config = dict(
    n_layer=16,
    activation='polyrelu',
    attn_scale=0.108,
    parallel_block=False,
    extras=['local attention windows', 'paired heads', 'gated attention', 'exclusive self-attention', 'value residuals', 'a smear gate', 'an embedding shortcut', 'learned residual scales', 'capped logits'],
    init_std_qkv=0.0244,
    init_std_up=0.0244,
    lr_head=0.00732,
    schedule='cos',
    final_lr_fraction=0.03,
    doc_mask=True,
    steps=6465,
)
Each number is 128 + 24 x the weight over its row's rms, rounded and kept within 0 to 255. Layers, rows and columns count from 0. The size above them is the row's rms in percent of the matrix's.

# layer 4 MLP down (transposed), 2048x512, rms 0.056, rows 690-742, columns 0-63
size [ 98 100 101 108 111 105 108 100 100  99  95 108 102 104 108  92  85 100  93 111 104 101 109 108 104  84 106  98  89 102  98  95 102 106  97  92 104  92 103  98 115 102 103  94 109 107 112  99  92 101  95 114 105]
[[121 113 154 102 129 150 130 118 163 135 121 121 123  82 151 107 111 168 108 129 136 101 117 149 116 145 108 184 156 175 133 103 124  83 130 166  74 126  84 124 116 134 104  96 119 119 102 110 148 166 132 113 100 110 125 117 116 111 139 100 174 127 129 123]
 [122 157 111 125 136 126 155  82 147 131 144 133 115 148  86 116 145 128 129 154 132 128  80 151 103 143  89 122  82 134 111 163 101 128 155 128 137 126 130 145 121 155 133  98 160 107  88 173 144  96 150 137 118 155 149 153 168 160  98 112 119 103 142 126]
 [112 162 139 104 126 166 112 129 173 131 105 134 105  79 105 132 138 151 125 108 155 156 126 151 138 160 103 136 133 102 145 161 137 149 140 172 134 158 106 119 145 150 133 203 153 150 125 157  98 120 150 124 119 111 103 135 110 125 141 123  85 115 130 158]
 [116  84 143  93 101 161 153 160 165 108  98 113 125 106 160  97 118  97 119 130 134 124  77  77  97 122 141 114 114 112 145 145 127 131 105 134 107 145 128 101 113  98 104  79 148  84 114 147 101  98 170 127 116 100 119 126 151  93 119 119  85 130 124 153]
 [100 100 115 110 112 139 120 123 146 108 122 126 123 122 149  89 161 164  72 139 175 126 139 152 125 118 127 109 101 138  83 115 152 143 109  47 128  89 113 115 149 177 131 105 117 148 103 140 115 125 102 120 102 135  98 122 180 151 130 164 131 124 125 122]
 [125 101 116  86 182 106 127 115 111 117 103 137 117  85  87 158 193 151 113 127 116 167  99 155 104 115 159  98 102 103 113 110 133  78 105  98 129 130 123 167 135 119 121 102 138 117 166 136 116 145 124 118 141 115 140 111  97 136 147 152 143 134 184 128]
 [100 141 120 144 109 129 161 153 176 166 123 136  96 134 144 167 140 128 118 134 151  75 159 133  95  97  94 131 137 177 143 128 127 133 162 105 148 155 169 132 153 113 166 123  98 151 100 188  96 112 116 148 140 128 131 138 170 161 138 117 115 126  89 143]
 [143 134 141  93 147 162 128 101 129 136 125 115 119 172 158 143 126 118  79 135 140 137 164  97 141  95 165 102 118 123 132 129 112 144 124 147  78 129 155 118 169  81 105 140 131  98  82 166  99 157  76  90 163 117 137 161 137  82 125 114 108  88 115 119]
 [110  89 110 130 164 140 117 135  96 143 106 158 104 143 138 159 117 137 155 124 137 127 114  79  60 126 110 141  80 140 144 132 140 126 150 126 152 125 167 172 112 163 131 132 148 131 170  69  88 131 134  81 116 101 102 138 152 177 118 112 149 130  98  90]
 [162 136 167 120 140 142 143  65 132  72 171 105 136 149 125 167 152 147 119 145 130 131 117 145 138  86 111 106  93  94 149 143 131 138 131 107 148 135 132 162 111 142 118 110  90 160 131  85 151 117 132 144  97 130 108 108  93  94 156 147 150  86 106 141]
 [ 72 155 130 133 171 150 146  99 162 158 160 143 146 103 152 127 121 125 131 128 132 119  95 173 133 113 107 148 121  92 120 108 138 120 136 170  65  77 118 179  97 131 127 151 130 169 133 118 118 110  92 153 137 102 113 149 142 118  95 133 135 157  98 139]
 [114 134 162 136 166 130 122  90 124 127 118  77  90 135 130 135 152 144  93 147  99 140 162  96 125 128 114  96 150 115 121  87  71 151 121 145 117 156 113 127 145 156 125 112 127 102 125 130 137 125 100 135 128 139 118 133 125 144  89 113 152 132 119 142]
 [127 167 131 113 130 175 148 111 151 104 119 180 176 143 126 101 112 141 132  99  87 156  81 116 122  94 141 142 139 145  90  95 145 138 141 146 129 147 148 176 115 129 160 166 111 171 160 175 169 139 142 106 169 144 124  86 141 176 149 138 138 145 110 121]
 [155 115 112 129 155 130 131 117 139 125 111 146 121 140 124 122 145 133 134 142 146 152  96 101 143 137 101 114 168 134 109 139 138 163 143 133 104 141 166 126 112  77 108 131 116 116 162  58 125 136 138 105 177 114 153 170 167 139 130 151 115  78 127  78]
 [ 95 132 124 128 135 117 104 139 131 109 143 139 125 112 119 100 185 132 141 148  83 150  91 112 106  73 114 115 120 129 137 153 115 160 115 106 142 111 126 110 121 117 126 161 106 140  84 147 139 125 145 119  83 151 125 147 136 127 108 139 126 118  82 118]
 [153 129 140 100 152 125 141 141 131 123 177 156 127 117 106 121 106 128 149 138 131 139 179 142 103 195 139 160  82 146 102  94  90 132 129 168 123 124  83 127 108 114  99 128  90  79 136 134 147 161 121  90 133 147 140 127 141 111 109 133 150 122 115 135]
 [143 162 130 145 130 124 139 113 146 122 137 118 177 105 106 106 120 141  83 112 123 145 120 156 110 143 127 149 124 134 108 113 110 154 132 117 137 124 167 148 145 158 111 122 118 140 138 128 152 150 121 113 150 131 100 128 103 125 131 130 123 142 149  98]
 [109 141 144 134 135 108 105 127 139 121 127 118  82 142 143 118 144 158 146 117 120 130 130  77 101 120 123 128 104 138 121 126 132  90 110 152 101 144 120 157 168  88 119 136  96 140 121 129 104 113 107 124 102  82 142 146 105 149 133  95 141 167 110 131]
 [132 130 120 184 128 145 126 131 120 138 100 130 125 148 130 130 120 126 149 121 118 117 146 130 127 134 122 153 119  90 167 103  85 113 100 162 109  86  99 133 154  75 143 128 120  92 136 123 142 122 150 139 122 137 139 142 120 143 130 118  91 103 165 133]
 [164 141 141  90 130 164 151 180 157  90 132 157 136 141 141 134  94 150 117 127 101 117 162 115 115  55  79 112 134 147 134 147  95 144 100 137 128  99 150 118 171 121 103 128 146 126 129 126 116 113  84 130 121 123 123 144 122 124 130 128 141 124 100 143]
 [124 151 138 131 128 109 127 122 149 143 113 111 129 156 130 142  65 154 105  91 121 143 156 126 155 137 125 146 122 160 136 110 122 133 104 103 107 106 100 110 143 121 129 158 139 143 107 110 159 158  93 151 131  93 111 133 108 120 122  86 133 138 129 142]
 [146  94 122 145 100 149 113 126 135 158 159 120 118 104 113  83 141 135 121 127 105 159  85 140 153 130 159 115 144 109 159 165 106 108 123 112 144 147 122 121 167 151 147 148  87 115 123 145 129 101 160 104 166 131 104 173 163 127 122 157 170 113 148 141]
 [129 124 135 111  77  96 159  99 129 140 101 109 143 149 130 149 131 100 106  36 146 131  86 125 141 127 102 149  74 130 115 131 115 124 152 108  96 130 144 162 130 127 107 182 143 154 148 108 121 118  90 158 108 136 123 129 125 133 115 135 160 120 128 144]
 [113 121 120 104 109 149 157 123 134 134 123 133 102 115 123 121 117  95 107 117 163 121 132 168 134 151 154 124 139 178  92 104 115 152 105  80  97 146 101 101 167 140  93 123 119 145 147 132 164  91  91 137 113 128 163 153 160 114 169 122 139 150 112 112]
 [101 130 126 143 111 119 111 102 115 134 116 122 167 125  99 141 122 159 122 108 140  99 129 116 164 133 104 133  81  98 155 134 108 122 118 157 129 116 192 151 102 122 131 109 150 119 156 142 123 169  92 121 138 149 135 119 119 186 148 133  98  93 115 111]
 [125 123 108  67  79 119 101 125 132 105 120  96 119  94 153 151 126 126 144 121 137  91 117 109 123 152 168  91 135 125 132 113 108 140  94 172 136 123 109 121 127 122 153 120  85 111  94 152  91 135 120 130 156 151 137 136 105  84 117 171 118 164 122 140]
 [107 108 149 154 122 148 120 118 169 128 109 134 116 149 157 183 129 133 119 138 128 138 101 155 171  87 161 112 173 159 173 130 127 130 129 131 150 116 128  86 133 142 110 143 117 128 118  99 166 123 138 138 109 161  93 148 103 129 153  97 127 131 152 114]
 [126 113 155  82 110 142 103 151 133 124 140 112 128 149 150 138 105  93 134 150 169 120 111 133 110 147 134 122 147 113 168 146 138 165 114  92 172 113 145 141 119 108 120 106 132 114 143 173 117 140 124  85 138 135 142 146 100 109 117 101 152 200 149 116]
 [127 104 141 112 120 153 120  91 148  83  86 148 137 127 138 115 114 123 118 126 120 175 104 143 137 147 150 102 119 119 105 133 115 158  78 148 136 136  75 105 118 139 174 140 106 147  47 157 119 114 151 138 145 115 151 136 119 144 111 146 110 130 129 136]
 [119 118 147 135 140 144 143 137 122 150 128 148  95 121 141 123 138 136 144  98 110 134 113  63 127 192 132 182 200 132 107 137 128 101  90 126 132 152 150 117 150  99 132 143  99 128 161 142 120  80 128 105 152 138 107 127 148 110 117 113 128 176 131 138]
 [157 126 125 165  94 141 114  88 106 111 153 147 153 119 112  87 100  93 176  81 154 127 173 126 163 122 121 125 146 119 105 140  85 119 142 149 137 201 112 150  95 139 122 114 136 170 133 110  87 111 129 110 133  79 141 121 107 100 151  44 137 151 128 112]
 [166 126 161 116 158 151 153 154 122 145 150 147 148 105 181 126 149 166 107  88 190 127 109 110  76 142 124 127  99 110 112  91 150 177 111 142 125 161 113 109  83 191 128 148 102 122 102 132 141 150 137 141 161 137 129 151 172 113 139 107 128 146 110 150]
 [ 98 129 127 143 147 153 111 136 125 152 134 148  94 187 141 166 152 138 113 136 146  76 147 109 126 144 145 123 142 139 134 157 109 107 103  66 169 133  98 110 140 117 106 110 125 160 158 130 150 170 126  70 120 106 106 152 107 131 130 144 136 114 191 115]
 [117 132 148  95 128 150 107 147 145 115 112 111 134 166 144 119 116  82 137 126 122 137 131  99 118 113 150 104  80  96 145 120 145 137 116 152  98 147 133 166 135 143 193 116 123 104 144 113  96 101 122 162 116 124 173 156 139 181 145 139 136 121 108 124]
 [152 127 122 142  95 143 135 115 118  79 135 121  96 107 146 156 155  89 129 124 133 165 120  91 112 155 139 142 150 150 141  98 151 125 129 123 143 178 109 102  90 104 151 127 103 153 125 119 133 138  97 138 189 150 190 112 125 151 129 114 141  99 129 108]
 [153 122 124 119 132 162 139  92 135 146 106 170 125 133 107 125 158  95 113 154  76 129  79 122  91 137  80 129 126 138 119 102 138 119  94 143 102 117  89  99 175 140 115 193  86 183 120 115 114  91 171  91 181 127  98 101  91  92  96 115 151 118 112  88]
 [102 119 134 120 121  92 125 152 109 122 150 118 192 145 158 131 142 125 109  96 136 178 131 155 143 135 136  71 118 150 146 115  78 101 126 150 124 136 137 115 118 143 200 108 127 168  85 143 128 146 122 129 137 115 146 115 157 128 145 158 116 138 153 111]
 [147 175  81 123 132 126 148 182 118 174 123 149 137 164 119 125 124 156 108 169  81 103 116 138 146 121 134  92 127 145 110 105 129 108 141 151 106 117 145 145 160 138 120 119 138 153 128 166 145 158 114 133 173 107  91 186 135 141  94 139 129 129 138 135]
 [149 123 121 117 160 135 120 105 140 146 124 157 149 108  98 147 158 134 145 162 130 149 134 117  96 126 167 176 126 144 141 115 140  98 124 142 106 141  84 138 101 166 109 120 163 144 172  99 117 133 140 129 165 131 136 137 165 148 138 151 142 143 143 136]
 [159  92 126 128 146 139 120 113 140 156 139 104 127  79 152  86  83 112 135  92  96 103 159 126 120 160 163 137 137 127 128  96 137 141 140 114 179 122 122 114 137 133 136 146 126 133 139 193 203 160 119  92 147 113 133 104 139 140 105 124 162 112 139 120]
 [128 168 123 149 133 146 143 123 117 116 120 145 127 167 136 136 129 148 158 137 105 136 134 118 149 144  89  97 123 124 122 108  87 149 100 128 111 114 155 125 133 136 129 117 120 154 101 140 132 119 132 147 102 120  83 163 121 115 103  70 135 141 105 127]
 [103 125 127 129  95 103 127 141 100 114 145 144  92 160  74  87 122 149 106 143 116 124 157 162 115 139  88 160 162 139 162 129 110 118  67 119 146 131 143 113 124 149 133  86 129 149 135  95 151 116 139 121 131 107 125 100 106 139 108 143 154 106 111  97]
 [130 139 129 102 132 153 124 102 119 125 114 181 126 136 138 120 121 119 122 119 176 149 110 168 127 101 141 111 141 118 122 110 114 123 139 101 112 113 130 161 136 106 115 118 142 121 141 116 110 107 124 129 113  57 108 108 131 117 165 142 108  94 107 141]
 [120  78  80 127 151 131 142 106  58  80 167  85  76 117 129 132 152 168 132 164 113 113 122 162 127 129 163 137 118 139 114 138 133 141 139 133 147 126 153 111 104 106 145 113 120 122 108 120 153 168 150 100 117 119  96 110 129 127 154 102  95 155 119 130]
 [151 109 142 164 125  98 159 135 159 130 144 119 131 119 128 156 100 118  61 154 130 146 125 137 147  72 128  81 137 122 105  84 116 141 104  83 130 112 101 117 138 125 148 127 139 153 111 106 121 136 188 112 132 132 152 130 135 119 134 115 115 138 174 105]
 [130 142 139 126 143  96 152 123 148 120 129 106 152 132 127 136  58 103  80 149 116  95 120 122 148 133 133 118 109 129 104  95 132 146 166 104 125 147 121 176 117 133  81 113 169 119 119 155 133  97 106 170 128 129 142 156 169 141 117 149 158 109 100 127]
 [ 97 125 118 137 164 115 123  99 131 136  85 106 122 166 165 161 145 135 105 112 168 129 155 141 152 122 131  93 148 102 111  93  84 123 128 183 104 154 156 114 151 117 120  68 163  93 114 159 126 120 170 104 147 137 161 129 134 126 139 137 129 100 141 141]
 [ 95 104 136 157 153 145 156 119 128 116 142 112  90 131 115 129 174 119 184 114 117 138  80 110  96  79 164 125 155 110 131 175  57 160 123 143 156 105 146 149  86 151 144 112 145 113 103 170 115 160 137 124 123 113 122 125  94 118  92 146 153 125 165 105]
 [116 139 128 125 125 106 101 135 126 131 122  92 118 158 131 112 152 108 137 142  90 106 151 104  97 155 173 160 144 198 139 140  97 104 115 122 138 120 121 125 131 164 110 101  86 108 196 117 115 140 118 169 112 112 165 122  97  94 136 139 158  88 122 149]
 [136 161 141 177 115 113 105 137 104  95 127 133 147 119 151 131 160 143 127 112 143  93 127 137 135 133  93 150 167 108 134 112 136  91 109 130 157 112 135 193 124  90 138 131 112 108 115 108 101 136 138 124  95 122 135 104 112 136 118  98 147 133 158 106]
 [135 117 114 140 149 115 119 130 115 117 169  80 130 152 104 119 115 123 121 140 154 127  87 100 181  87 139 114 121 169 122 141 138 102 131 125 154 123 102 116 111 105  87 133 154 104 147 109 134  86 119 165 119 128 145 149 116 116 132  99 149 146 142 115]
 [150 172 138  84 100 176  94 162 180 133 152 110  85 156 118 130 129 131 126 117 135 142  94 114  96 148 101 113 152 125 127 131  97 128 133 141  93 138 127 178 140 124 171 100 158  94 123  88 117 125  97 162 107 138  87 144 136 134  99 161  80 137 109 160]
 [169 123 128 103 118 139 169 109 153 128 138 116 103 124 150 124 153 123 117 137 110 156  91 133 114 126 148 161 144 139 118 105 112 118 121 108 162 110 151 127 108 114 116 137  85 110 142 115  69  83 101 126 164 103 158 149 158 134  91 116 132 160 110 133]]
# layer 4 MLP up, 2048x512, rms 0.323, rows 691-742, columns 0-63
size [100 100 108 112 108 108 101 101  98  96 113 102 106 112  94  89 101 101 105 107 104 109 105 104  79 111  97  87 100  96  97 101  99  99  96 106  91 115  96 100 103 107  98 120 101 112 104  94 114  99 108 102]
[[ 90 146 123 114 113 143  88  85 134 115 148 121 161 129 120 131 137 138 192 125 155 143 109 167  89 125 123 161 116 149 126 151 132 150 141 119 148  74  91 131 177 131 124  95  97  96 125 158 162 106  78 130 108 138 106 164 133 160 135 117 165 122 135 140]
 [118 106  93 189 144 145 167 135 101 161 171 123 170 117  62 114 124 111 150 120 112 111 112 146 205 139 140 161 100 160 148 120 126 157 130 160 125 116 109 139 177 115 138 133 127 131 135 108 122 158 136  78 115 162 145 127 123 103 157 153  76 145 101 153]
 [116  94 134 143 143 139  95 129 145 138 167 120 131 102 189 153 128  78 108 178  91 180 141 161 144 125 127 119 130 148 113 140 155 125 125 131 138 162 139 114 153 129 104  90 124 184 169 138 139 146 154 137 166 112 113 157  70 105 129  87 159 117 138 132]
 [124 152 125 129 157 135 108 144 131 143  84 136 124  98  97 134 122 142  98  84 163 101 116 143 131 105 113 152 111 125 132 120 104  72 113 137 112 122 133 176 111 118 166 148 133 110 127 157 146 118 107 131 107  84 135 123 132 122 103 128 179 146 111  93]
 [101 109  81 162  99 147 116 149 139 161 111 137 143 137 114 132 147 140 107 147 127 120 161  84 118 160 103 153  76 137  93  97 121 101 125 117 127  90 142 108 126 121 157 124 125 155 120 130 121 155 143 109  40 164  97 122 117 120 154 146 149 139 107 154]
 [129 120 119 101 157 144 138 104 132 132 146 105 130 156 128  94 130 171 154 146 119  97 128 131 136 106 146 137 125 102 129 141  98 117 128 135  74 125 114 120 135 150 134 111 144 134 134 116 163 152 125 146 132 125 121 128 103  91 129  84 139 142 124 135]
 [166 122  86  97  87 116 139 142  90 148 131 139 130 104 129 115 129 149 133 155 121 166 134 116 185 139 144 134 138 146 146 126 136 106 142 145 105 140 163  92 126 136 117 115 163 119 129 161 133 136  76 115 146  94 149 150 139  89 143 114 113 108  97 130]
 [128 160 129 131 119 100 106 107 138 147 132 113 106 118 149 128 125 105 125 118 121 157 111 117 132 136 130 161  88 114 151 112 129 148 177 125 139 135 102 109 149 145 143 150 143 147 194 139 141 138 118  98 128 135 157 127 124 158 101 164 120 105 131 161]
 [135 136  91 104 105 153 142 122 122 176 119 112 114 124 137 110 148 137 178 154 143 140 114 119 151 137 142 125 139 126  89 120 131 167  99 160 121 165 142 131 122 133  93 108 146 134 118  81 131 131 131 110 127 154 155  82 138  98 145 184 101 130 144 122]
 [125  68 105 120 137 134 168 171 144 152 146 157 161 149  92  99 159 133 111  93 125 128  85 140 126  93 183 153 129 145 125 128 177 144 140 181 141 124 118 151 122  90 138 137 129 100 143 117 138 131 133 142  96  95 107 137 179  91 110 133 111 128 108 171]
 [113 124 145 138 121 131 124 132 138 154 177  78 107 157 139 103  99 128 117 153 117 151 145 107 107 122 122 154 147 137 105 102 117 127 130  96 171 108 115 129 135  93 127 110 103 136 134 139 138  81 129 161 120 121 154 135 182 131 125 148 101 188 165 150]
 [ 96 138  44 179 148  94 144 115 154 115  73  85  98 121 141 101 146 118 150  91 108 183 146 112 109 115 122 128 134 147 147 111 142  88 139 108 114 126 128 157 115 114 135 120 124 133 140 107 132 172 134 115 128  98 117 157 131 144 152 175 125 170 161  99]
 [143 107 147 102 145 111 159 139  88 148 140 127  93 106  95 133 152 117 111  66 137 142 121 198 131 180 162 147 141 125 123 119 107 143 144 156 110 114 136 158 176 135 133 146 168  71 133 135 134 146 183  94 148 116 106 121 142 135 139 107 135  95 120 140]
 [162 109 172 135 120 167 173  90 115 118 157 145 139 140 129 144 117 112 138 164 153 115 126  87 135 139 182 136  84 174 132 141 132 104 154 139 137 133 166 138 136 170 140 102  96 150 135 126 127 119 112 142 100  98 144 139 140  94  84 129 103  66  90  69]
 [114 112 139 125 175 160 154 107  89 126 135 125 120 124 140 105 120 142 146 105 112 163 123 143 106 122 153 119 144  90 158 118  90 125 154 142 147  82  61 104 124 140 120 120 112 118 165  77 147 141  95  94 144 110 142 177 130 146 122 164  79 101 142 123]
 [128 144 117 118 134  83 165 154 133 130 169 122 147 121  99 124 110 190 100 119  63 119 100 152 110 114  98 111 117 137  99 126  94 108 169 106 149 134 115 153 176 156 114 121 133 154 159 129 145  99 142 107 154 129  81 105 147 116  91 165 131 143 154 105]
 [136  78 132 116  93 147 141 151  86 104 118 155 109 154 179 115 134 135 150 105 134 130 113 147 181 141 144 137 143 159 172 121 148 123 151 117 127 130 112 129 106 139 112 129 158 121 116 136  96 145 162 118 131 130 135 150 134 113  92 171  92  83 145 131]
 [116 103 150 166 124 174 170 226 129 179 110 117 111 113 125 110 119 122 113 114 153 154 169  98 124 120 122 132 136 162 129  86 138 132 106  88 146  79 168 164  90 141 107 177 129 105 150 132 118 127 137 108 112 138 135 111  93 189 133 119  87 150 178 107]
 [113 135 181 121 145  79  76 104  83 144 163 101 133 126 129 152 145 113  97 112 122 130 129 131 112 156 134 142 136 162 103 128 118 136 138 131 115 129 163 127 149 126 122  95 135 112 172 109 162 150 116 126 103 110 161 112 109 121 157  98 118 123 139 115]
 [126 100 119 144 106 115 119 104  66 106 135 116 128  99 148 146 107 130 102 128 120 118 119 112 188 155 111 112 120 145 138 156 109  79 155 126 118  86  91 158 116 187  83 115 127 102 142 106 131 150 107  93 102 128  96 146 159 117 133 118 125 174 112 163]
 [120  68 101 126 134 136 147 143 157 124 114 152 107 137 115 133 132 135 127  98 123 106  85  91 109 118  88 188 118 125  99 181  97 156 124  87 130 106  87 158 136 124 108 133  69 134 116  91  67  78 141 155 127 134 157 180 120 117 120 115  95 101 118 115]
 [176 114 119 135 150 130 150 153 138 137 147 154 114  73 136 170 133 117 102 113 135 146 129 146 140 159 126 123 119 162 140 152 123 135 138 126 146 131 158 119 131 129 175 126 127 198 138 126 108 138 115 110 111 136  98 130 172 153 186 133 103 126 132 180]
 [117  97 131 127 119 121 115 117  94 146 119 110 138 148 101 157 146 171 152 164 108 140  94 179 140 115 103 122 126 107 124 141 118 111 138 107 144 129 105 102 161 160  90 143 159 161 115 158 116  85 117 162 122 118 148 134 135 134 142 133 152 128 119  94]
 [119 129 137 133 126 102 166 131 159  58 130 127 145 129 102 122 133 164 119 154 124 115 164 104 141 168 146 135 132 119 134 117 151 137 115  70 115 116 101 128 130 135 161 102 155 151 132 176 161  86 109 172 113  99 120 121 102 118 150 115 118 170 120 106]
 [114 135 173 157 163 187 150 144  88  91 102 102 128 147 161 146  88 128 143 137 142 122 137 107 109 121 130 130 138 114 150 141 122 118  86  95 175 159 120 127 108 132 102 153 166 156 132 142 160 129 122 109 114 103 106 147 105  97 104 146 124 138 129 111]
 [168 130  73  86 105 107 119  86 131 144 123  76 147 134 128 123 134 147 146 117 102 179 154 171 148 106 143 139 140 144 173 124  99 143 149 152 124 145 158 122 149 145  95 153 123 139 150 114 122 130 144 129 125 133 135 146 117  73 105 121 124 165 113 139]
 [ 97 118 174 157 143 111 160  67 163 140 146 112 142 137 131  85 144 157 112 115 141  41 130 119 111 106 105  97 132 163 102  97 129 151 136 100 122 157 132 127 130 173 114 108 121 144 133 168 155 122 146 125 162 125 184 149 117 103 154 145 129 132 169 166]
 [125 150 130 101 153 129 130  79 129 135 139  90 171  96 155 140  87  96 119 118  98 135 114 182 102 118  99 104 154 155 142 123  58 131 131  87 125 116 166  65 155 142 149 103 137 131 109 146 106  89 132 115 134 140 165 139 121 105 101 155 126 146 156 124]
 [105  88  86 128 105 111 176 125 144 104 109 149  99 147 145 130  50 157 150 131 124 113 100 158 114 138 149  80 172 129 152 105 117 120 119 102 122 139 117  99 146 146 148 167 110 143 206 139 147 143 110 106 124 121 125 168 160 128 132 123  60 145 103 149]
 [144 127  78 169 124  77 158  94 155 135 121 165 121  92 153 132 122 123 166 157 141 113 161 122 117  96 116 106 131 112 159 143 105  66 144 101 157 156  71 122 166 143 139 121 160 160 119 139  89 109 106 129 108 120 157  99  95 134 107 112  85 159  75 133]
 [133 163 140 102  96  75 139  80  97 120 154 144 115 125 149 143 131 102 112 149 153 133 139 119 122 116 116 112 111  96 118 120 103 137 138 115 141 108  88 125 123 163 120 139 169 125 119 116 182 158 127  85 154 131 128 141 165  69 132 117  81  99 143 109]
 [ 79 127 138 130 109 176 106 141 123 108 141 103 104 130 151 122 130 121 160 112 117 152  81 153 111 106  93  84  99 120 150 125 116 107 144  93 113 175 141 150  90 118 133 148 104 125 101 126 148 148 134 128  89 169 155 105 111 161 108 122 107 147 144 160]
 [ 89 139  87 195 142 183 156 131 129 125 129 107 121  86 136 116 149  86 144  82 144 118 176 159 114 110 168 113 133  90  81 129 138 114 163  41 114  88 143 144 117  97 156 131 119 133 118 121 134 139 138 122  95  77  88 118 127 129 106 145 136 146 118 140]
 [125 154 112  95 143 124 114 134 115 110 138 120 117 150 194 169 124 119 101 119 109 153  88  77 139 117  76 136 160 136 135 126 128 112 100 140 155 156 130 124 115 139 121 102 109 109 148 149 149 136 123 145 148 108 128 159 126 160 175 163 119 152 128 157]
 [123 109 104 149  95 116 141 111 160 130 181 143  69 133 105 133 147  88 116 130 134  86 161 139 161  86 166 124 107 110 125 170 135 136 100 118 123 138  96 114 169  78 126  97  99 138 165 165 147 110 102 135 136 152 135 161 131 147 143 120 111  95 146 131]
 [110 113 141 140 132  94 155  92  90 127 129 160 137 134 144 101 115 104 150 135 117 107 133  89 141 130 162 131 113 159 144 128  49 122 174 146 167 133 113 159  84 128 160 136 130 143 118 125 159 204  88 131 146 107  88  81 139 124 146 141 108  83 127 122]
 [144 110 196 160 173 142 152 186 122 124  93 123 165 133 153 128 125 161 136 116  98 138 132 135 117  85  84  79 107 143 135 122 146  77 158 117 114 137 105 126 137 118  98 171 140 135 126 131 143 129 126 129 142 110 140 154  96 132  93 152 143  86 105  68]
 [136 107 119 141 125 159 103 172 125 145 169 112 121 115 125 150 104 111 123 133 163  71 152 108 115 133  77  98  76 115 116 165 138 142 147 130  98 125 143  78 136 159 155 135  79 185 149 147 131 122 118 132 108  94 119 131 108 135 108 111 164  85 128 143]
 [106  90  91 101 124  71  94 125  98 146 151 151 147 134 136 104 170  88  92 128 116  97 136 174 122 156 152 132 143 109 109  91 148 133 110 140 157  97 106 109 112 112 138 122  67 120  99 101 121 143 116 138 108 115 167 116 101 137 138 138 147 134  97 113]
 [109 112  97 134  88 111 153 143  90 142 147 117 129 141 120 126 136 118 101 104  81 110 113 181 125 104 168 167 113 154 151 117 124 133 107  96 126 128 132 145  97 127  85 159  96  93 120  95 148 122 139 117 158 135 180 129 129 131 135 142  91  93 122 112]
 [110 136 160  91 132 128 147 142 152 109 134 114 142  89 150 133 136 155 129 138  95 118 181 120 148 132 149 125 181 135 108  98  98 167 133 145 134  92 131 144 131 153 110 186 145 144 121 137 137 128 126 106 173 130 155 138 115 161 207 103 153 161 165 113]
 [121 164  91 155 123  97 107  79 142 137  92 108 134 111  80 168 171 145 138 112  95 147 123 109 167 124 149 131 184 129  72 139 112 123 133 156 111 145 100 145 141 147 104  89 117 127  92 103  95 111 121 130 119 113 110 157 137 130 109  94 158 140 132 133]
 [143  98 169 118 113 126 113  89 165 125 138 172 110  85 117 135  91 156 107 151 118 117 111 137 158 150 171 127 145 110  92 150 140 118  94 118  90 181 125 146 165 135 126 149 167 161 100  92 157  93 139 157 103 129 138 138 159 129 117 158 128 117 102 127]
 [ 98 114  97  70  70 141  86 142 158 103 101 134 142 129 126 102 160 153 162 155 161 131 146 143 140 147 126 152  95 161 127 197  81 110 127 116 114 176 128 124 144 150 121 112 110 144 134 128 135  86 122 142 112  95 159 144 142 125 125 131 103 154 115  99]
 [113 127 131 170 123 106 160 114  97 131 176  87  80 121 160 139 112 116 128 127  82 158 138 100 140 132 144 185  99 114 106 136 150 120 138 124 145 127 152 122 125 127 161 141 152 137 139 155 118 135 135 136 131 128 140 108  90 156 162 185  80 105 111 118]
 [124 149 115 119 119 111 119 143  92  84 149 108 118 106 150 100 128 144 116 104 117 158 107 113 131 136 162 116 130 138  98  65 166 159 157 134 120 147 173 118 115 140 153 123 100 140 160 105 115 131 142 139 139 115 126 108 111 107 133 163 129 179 104 153]
 [124 123  63 125 150 113 137 129 141 126 122 111 159 100 152 116 190 126 154 125 128 143 102  89 149 152 155  93  94 155 144 178 128 103 132 102 129 111 104 108 135 117 123 129 113  84  85 139  73 147  96 164 151 127  92  91  86 161 179 119 148 136 131  90]
 [ 64  92 124 157 134 114 143  68 101 147 183 160 151 116 133 166 129 114 153  75 124 125 123 112 153 132 162 145 146 158 145 140 126 175 133  82 122 140  93 145 158 100 128 126 111 151 122 133 115 125 158 139 106  75 145 156 113 149 115 151  72 109 115 115]
 [136 136 119 145 149 139 132  88 103 129 148 133 161  97 102 121 139 169 164 147 139 104 131  82  95 129 100 129 115  79 103  82 148 150 138 104 118 154 160 141 116 155 129  87 153 111 127 133 156 138 106 144 143 134 132 126 140  99 103 148 151 108 135  90]
 [115 109  76 157 141 131 170 121 135  98 108 165 133 140 108 159 112 150  93 126 150 118 129 102 121 116  79 159 126 116 147 116 102 180 117 118 129 139 118 159 146 119 121 147 128 146 139 109 119 128 111 156 166 116 152 138  89 152 132 138 133 163 144 135]
 [ 77  69 115 134 190 138 130 127  87 131 131 119 108 180 147 140 120  84 117 107 135  98 188 117 140 138 171 150 132 114 100 142 130 126 116 118 165 156 121 115 145 106 164 129 150 104 132 135 145 126 142 115 125 128  91 125 123 122  82 109 147 138 113  85]
 [154 110 132 128 122 117  92 142 167 127 110 138 116 150 136 151 107 117  84 132 109 164 111 133 111  83 103 149 102 115 174 128 148 118 124 144 120 129 124  99 134 140  65 140 161 151 155 135 109  78 112 130 133 155 185 117 115 125 111 128 109 177 143 102]]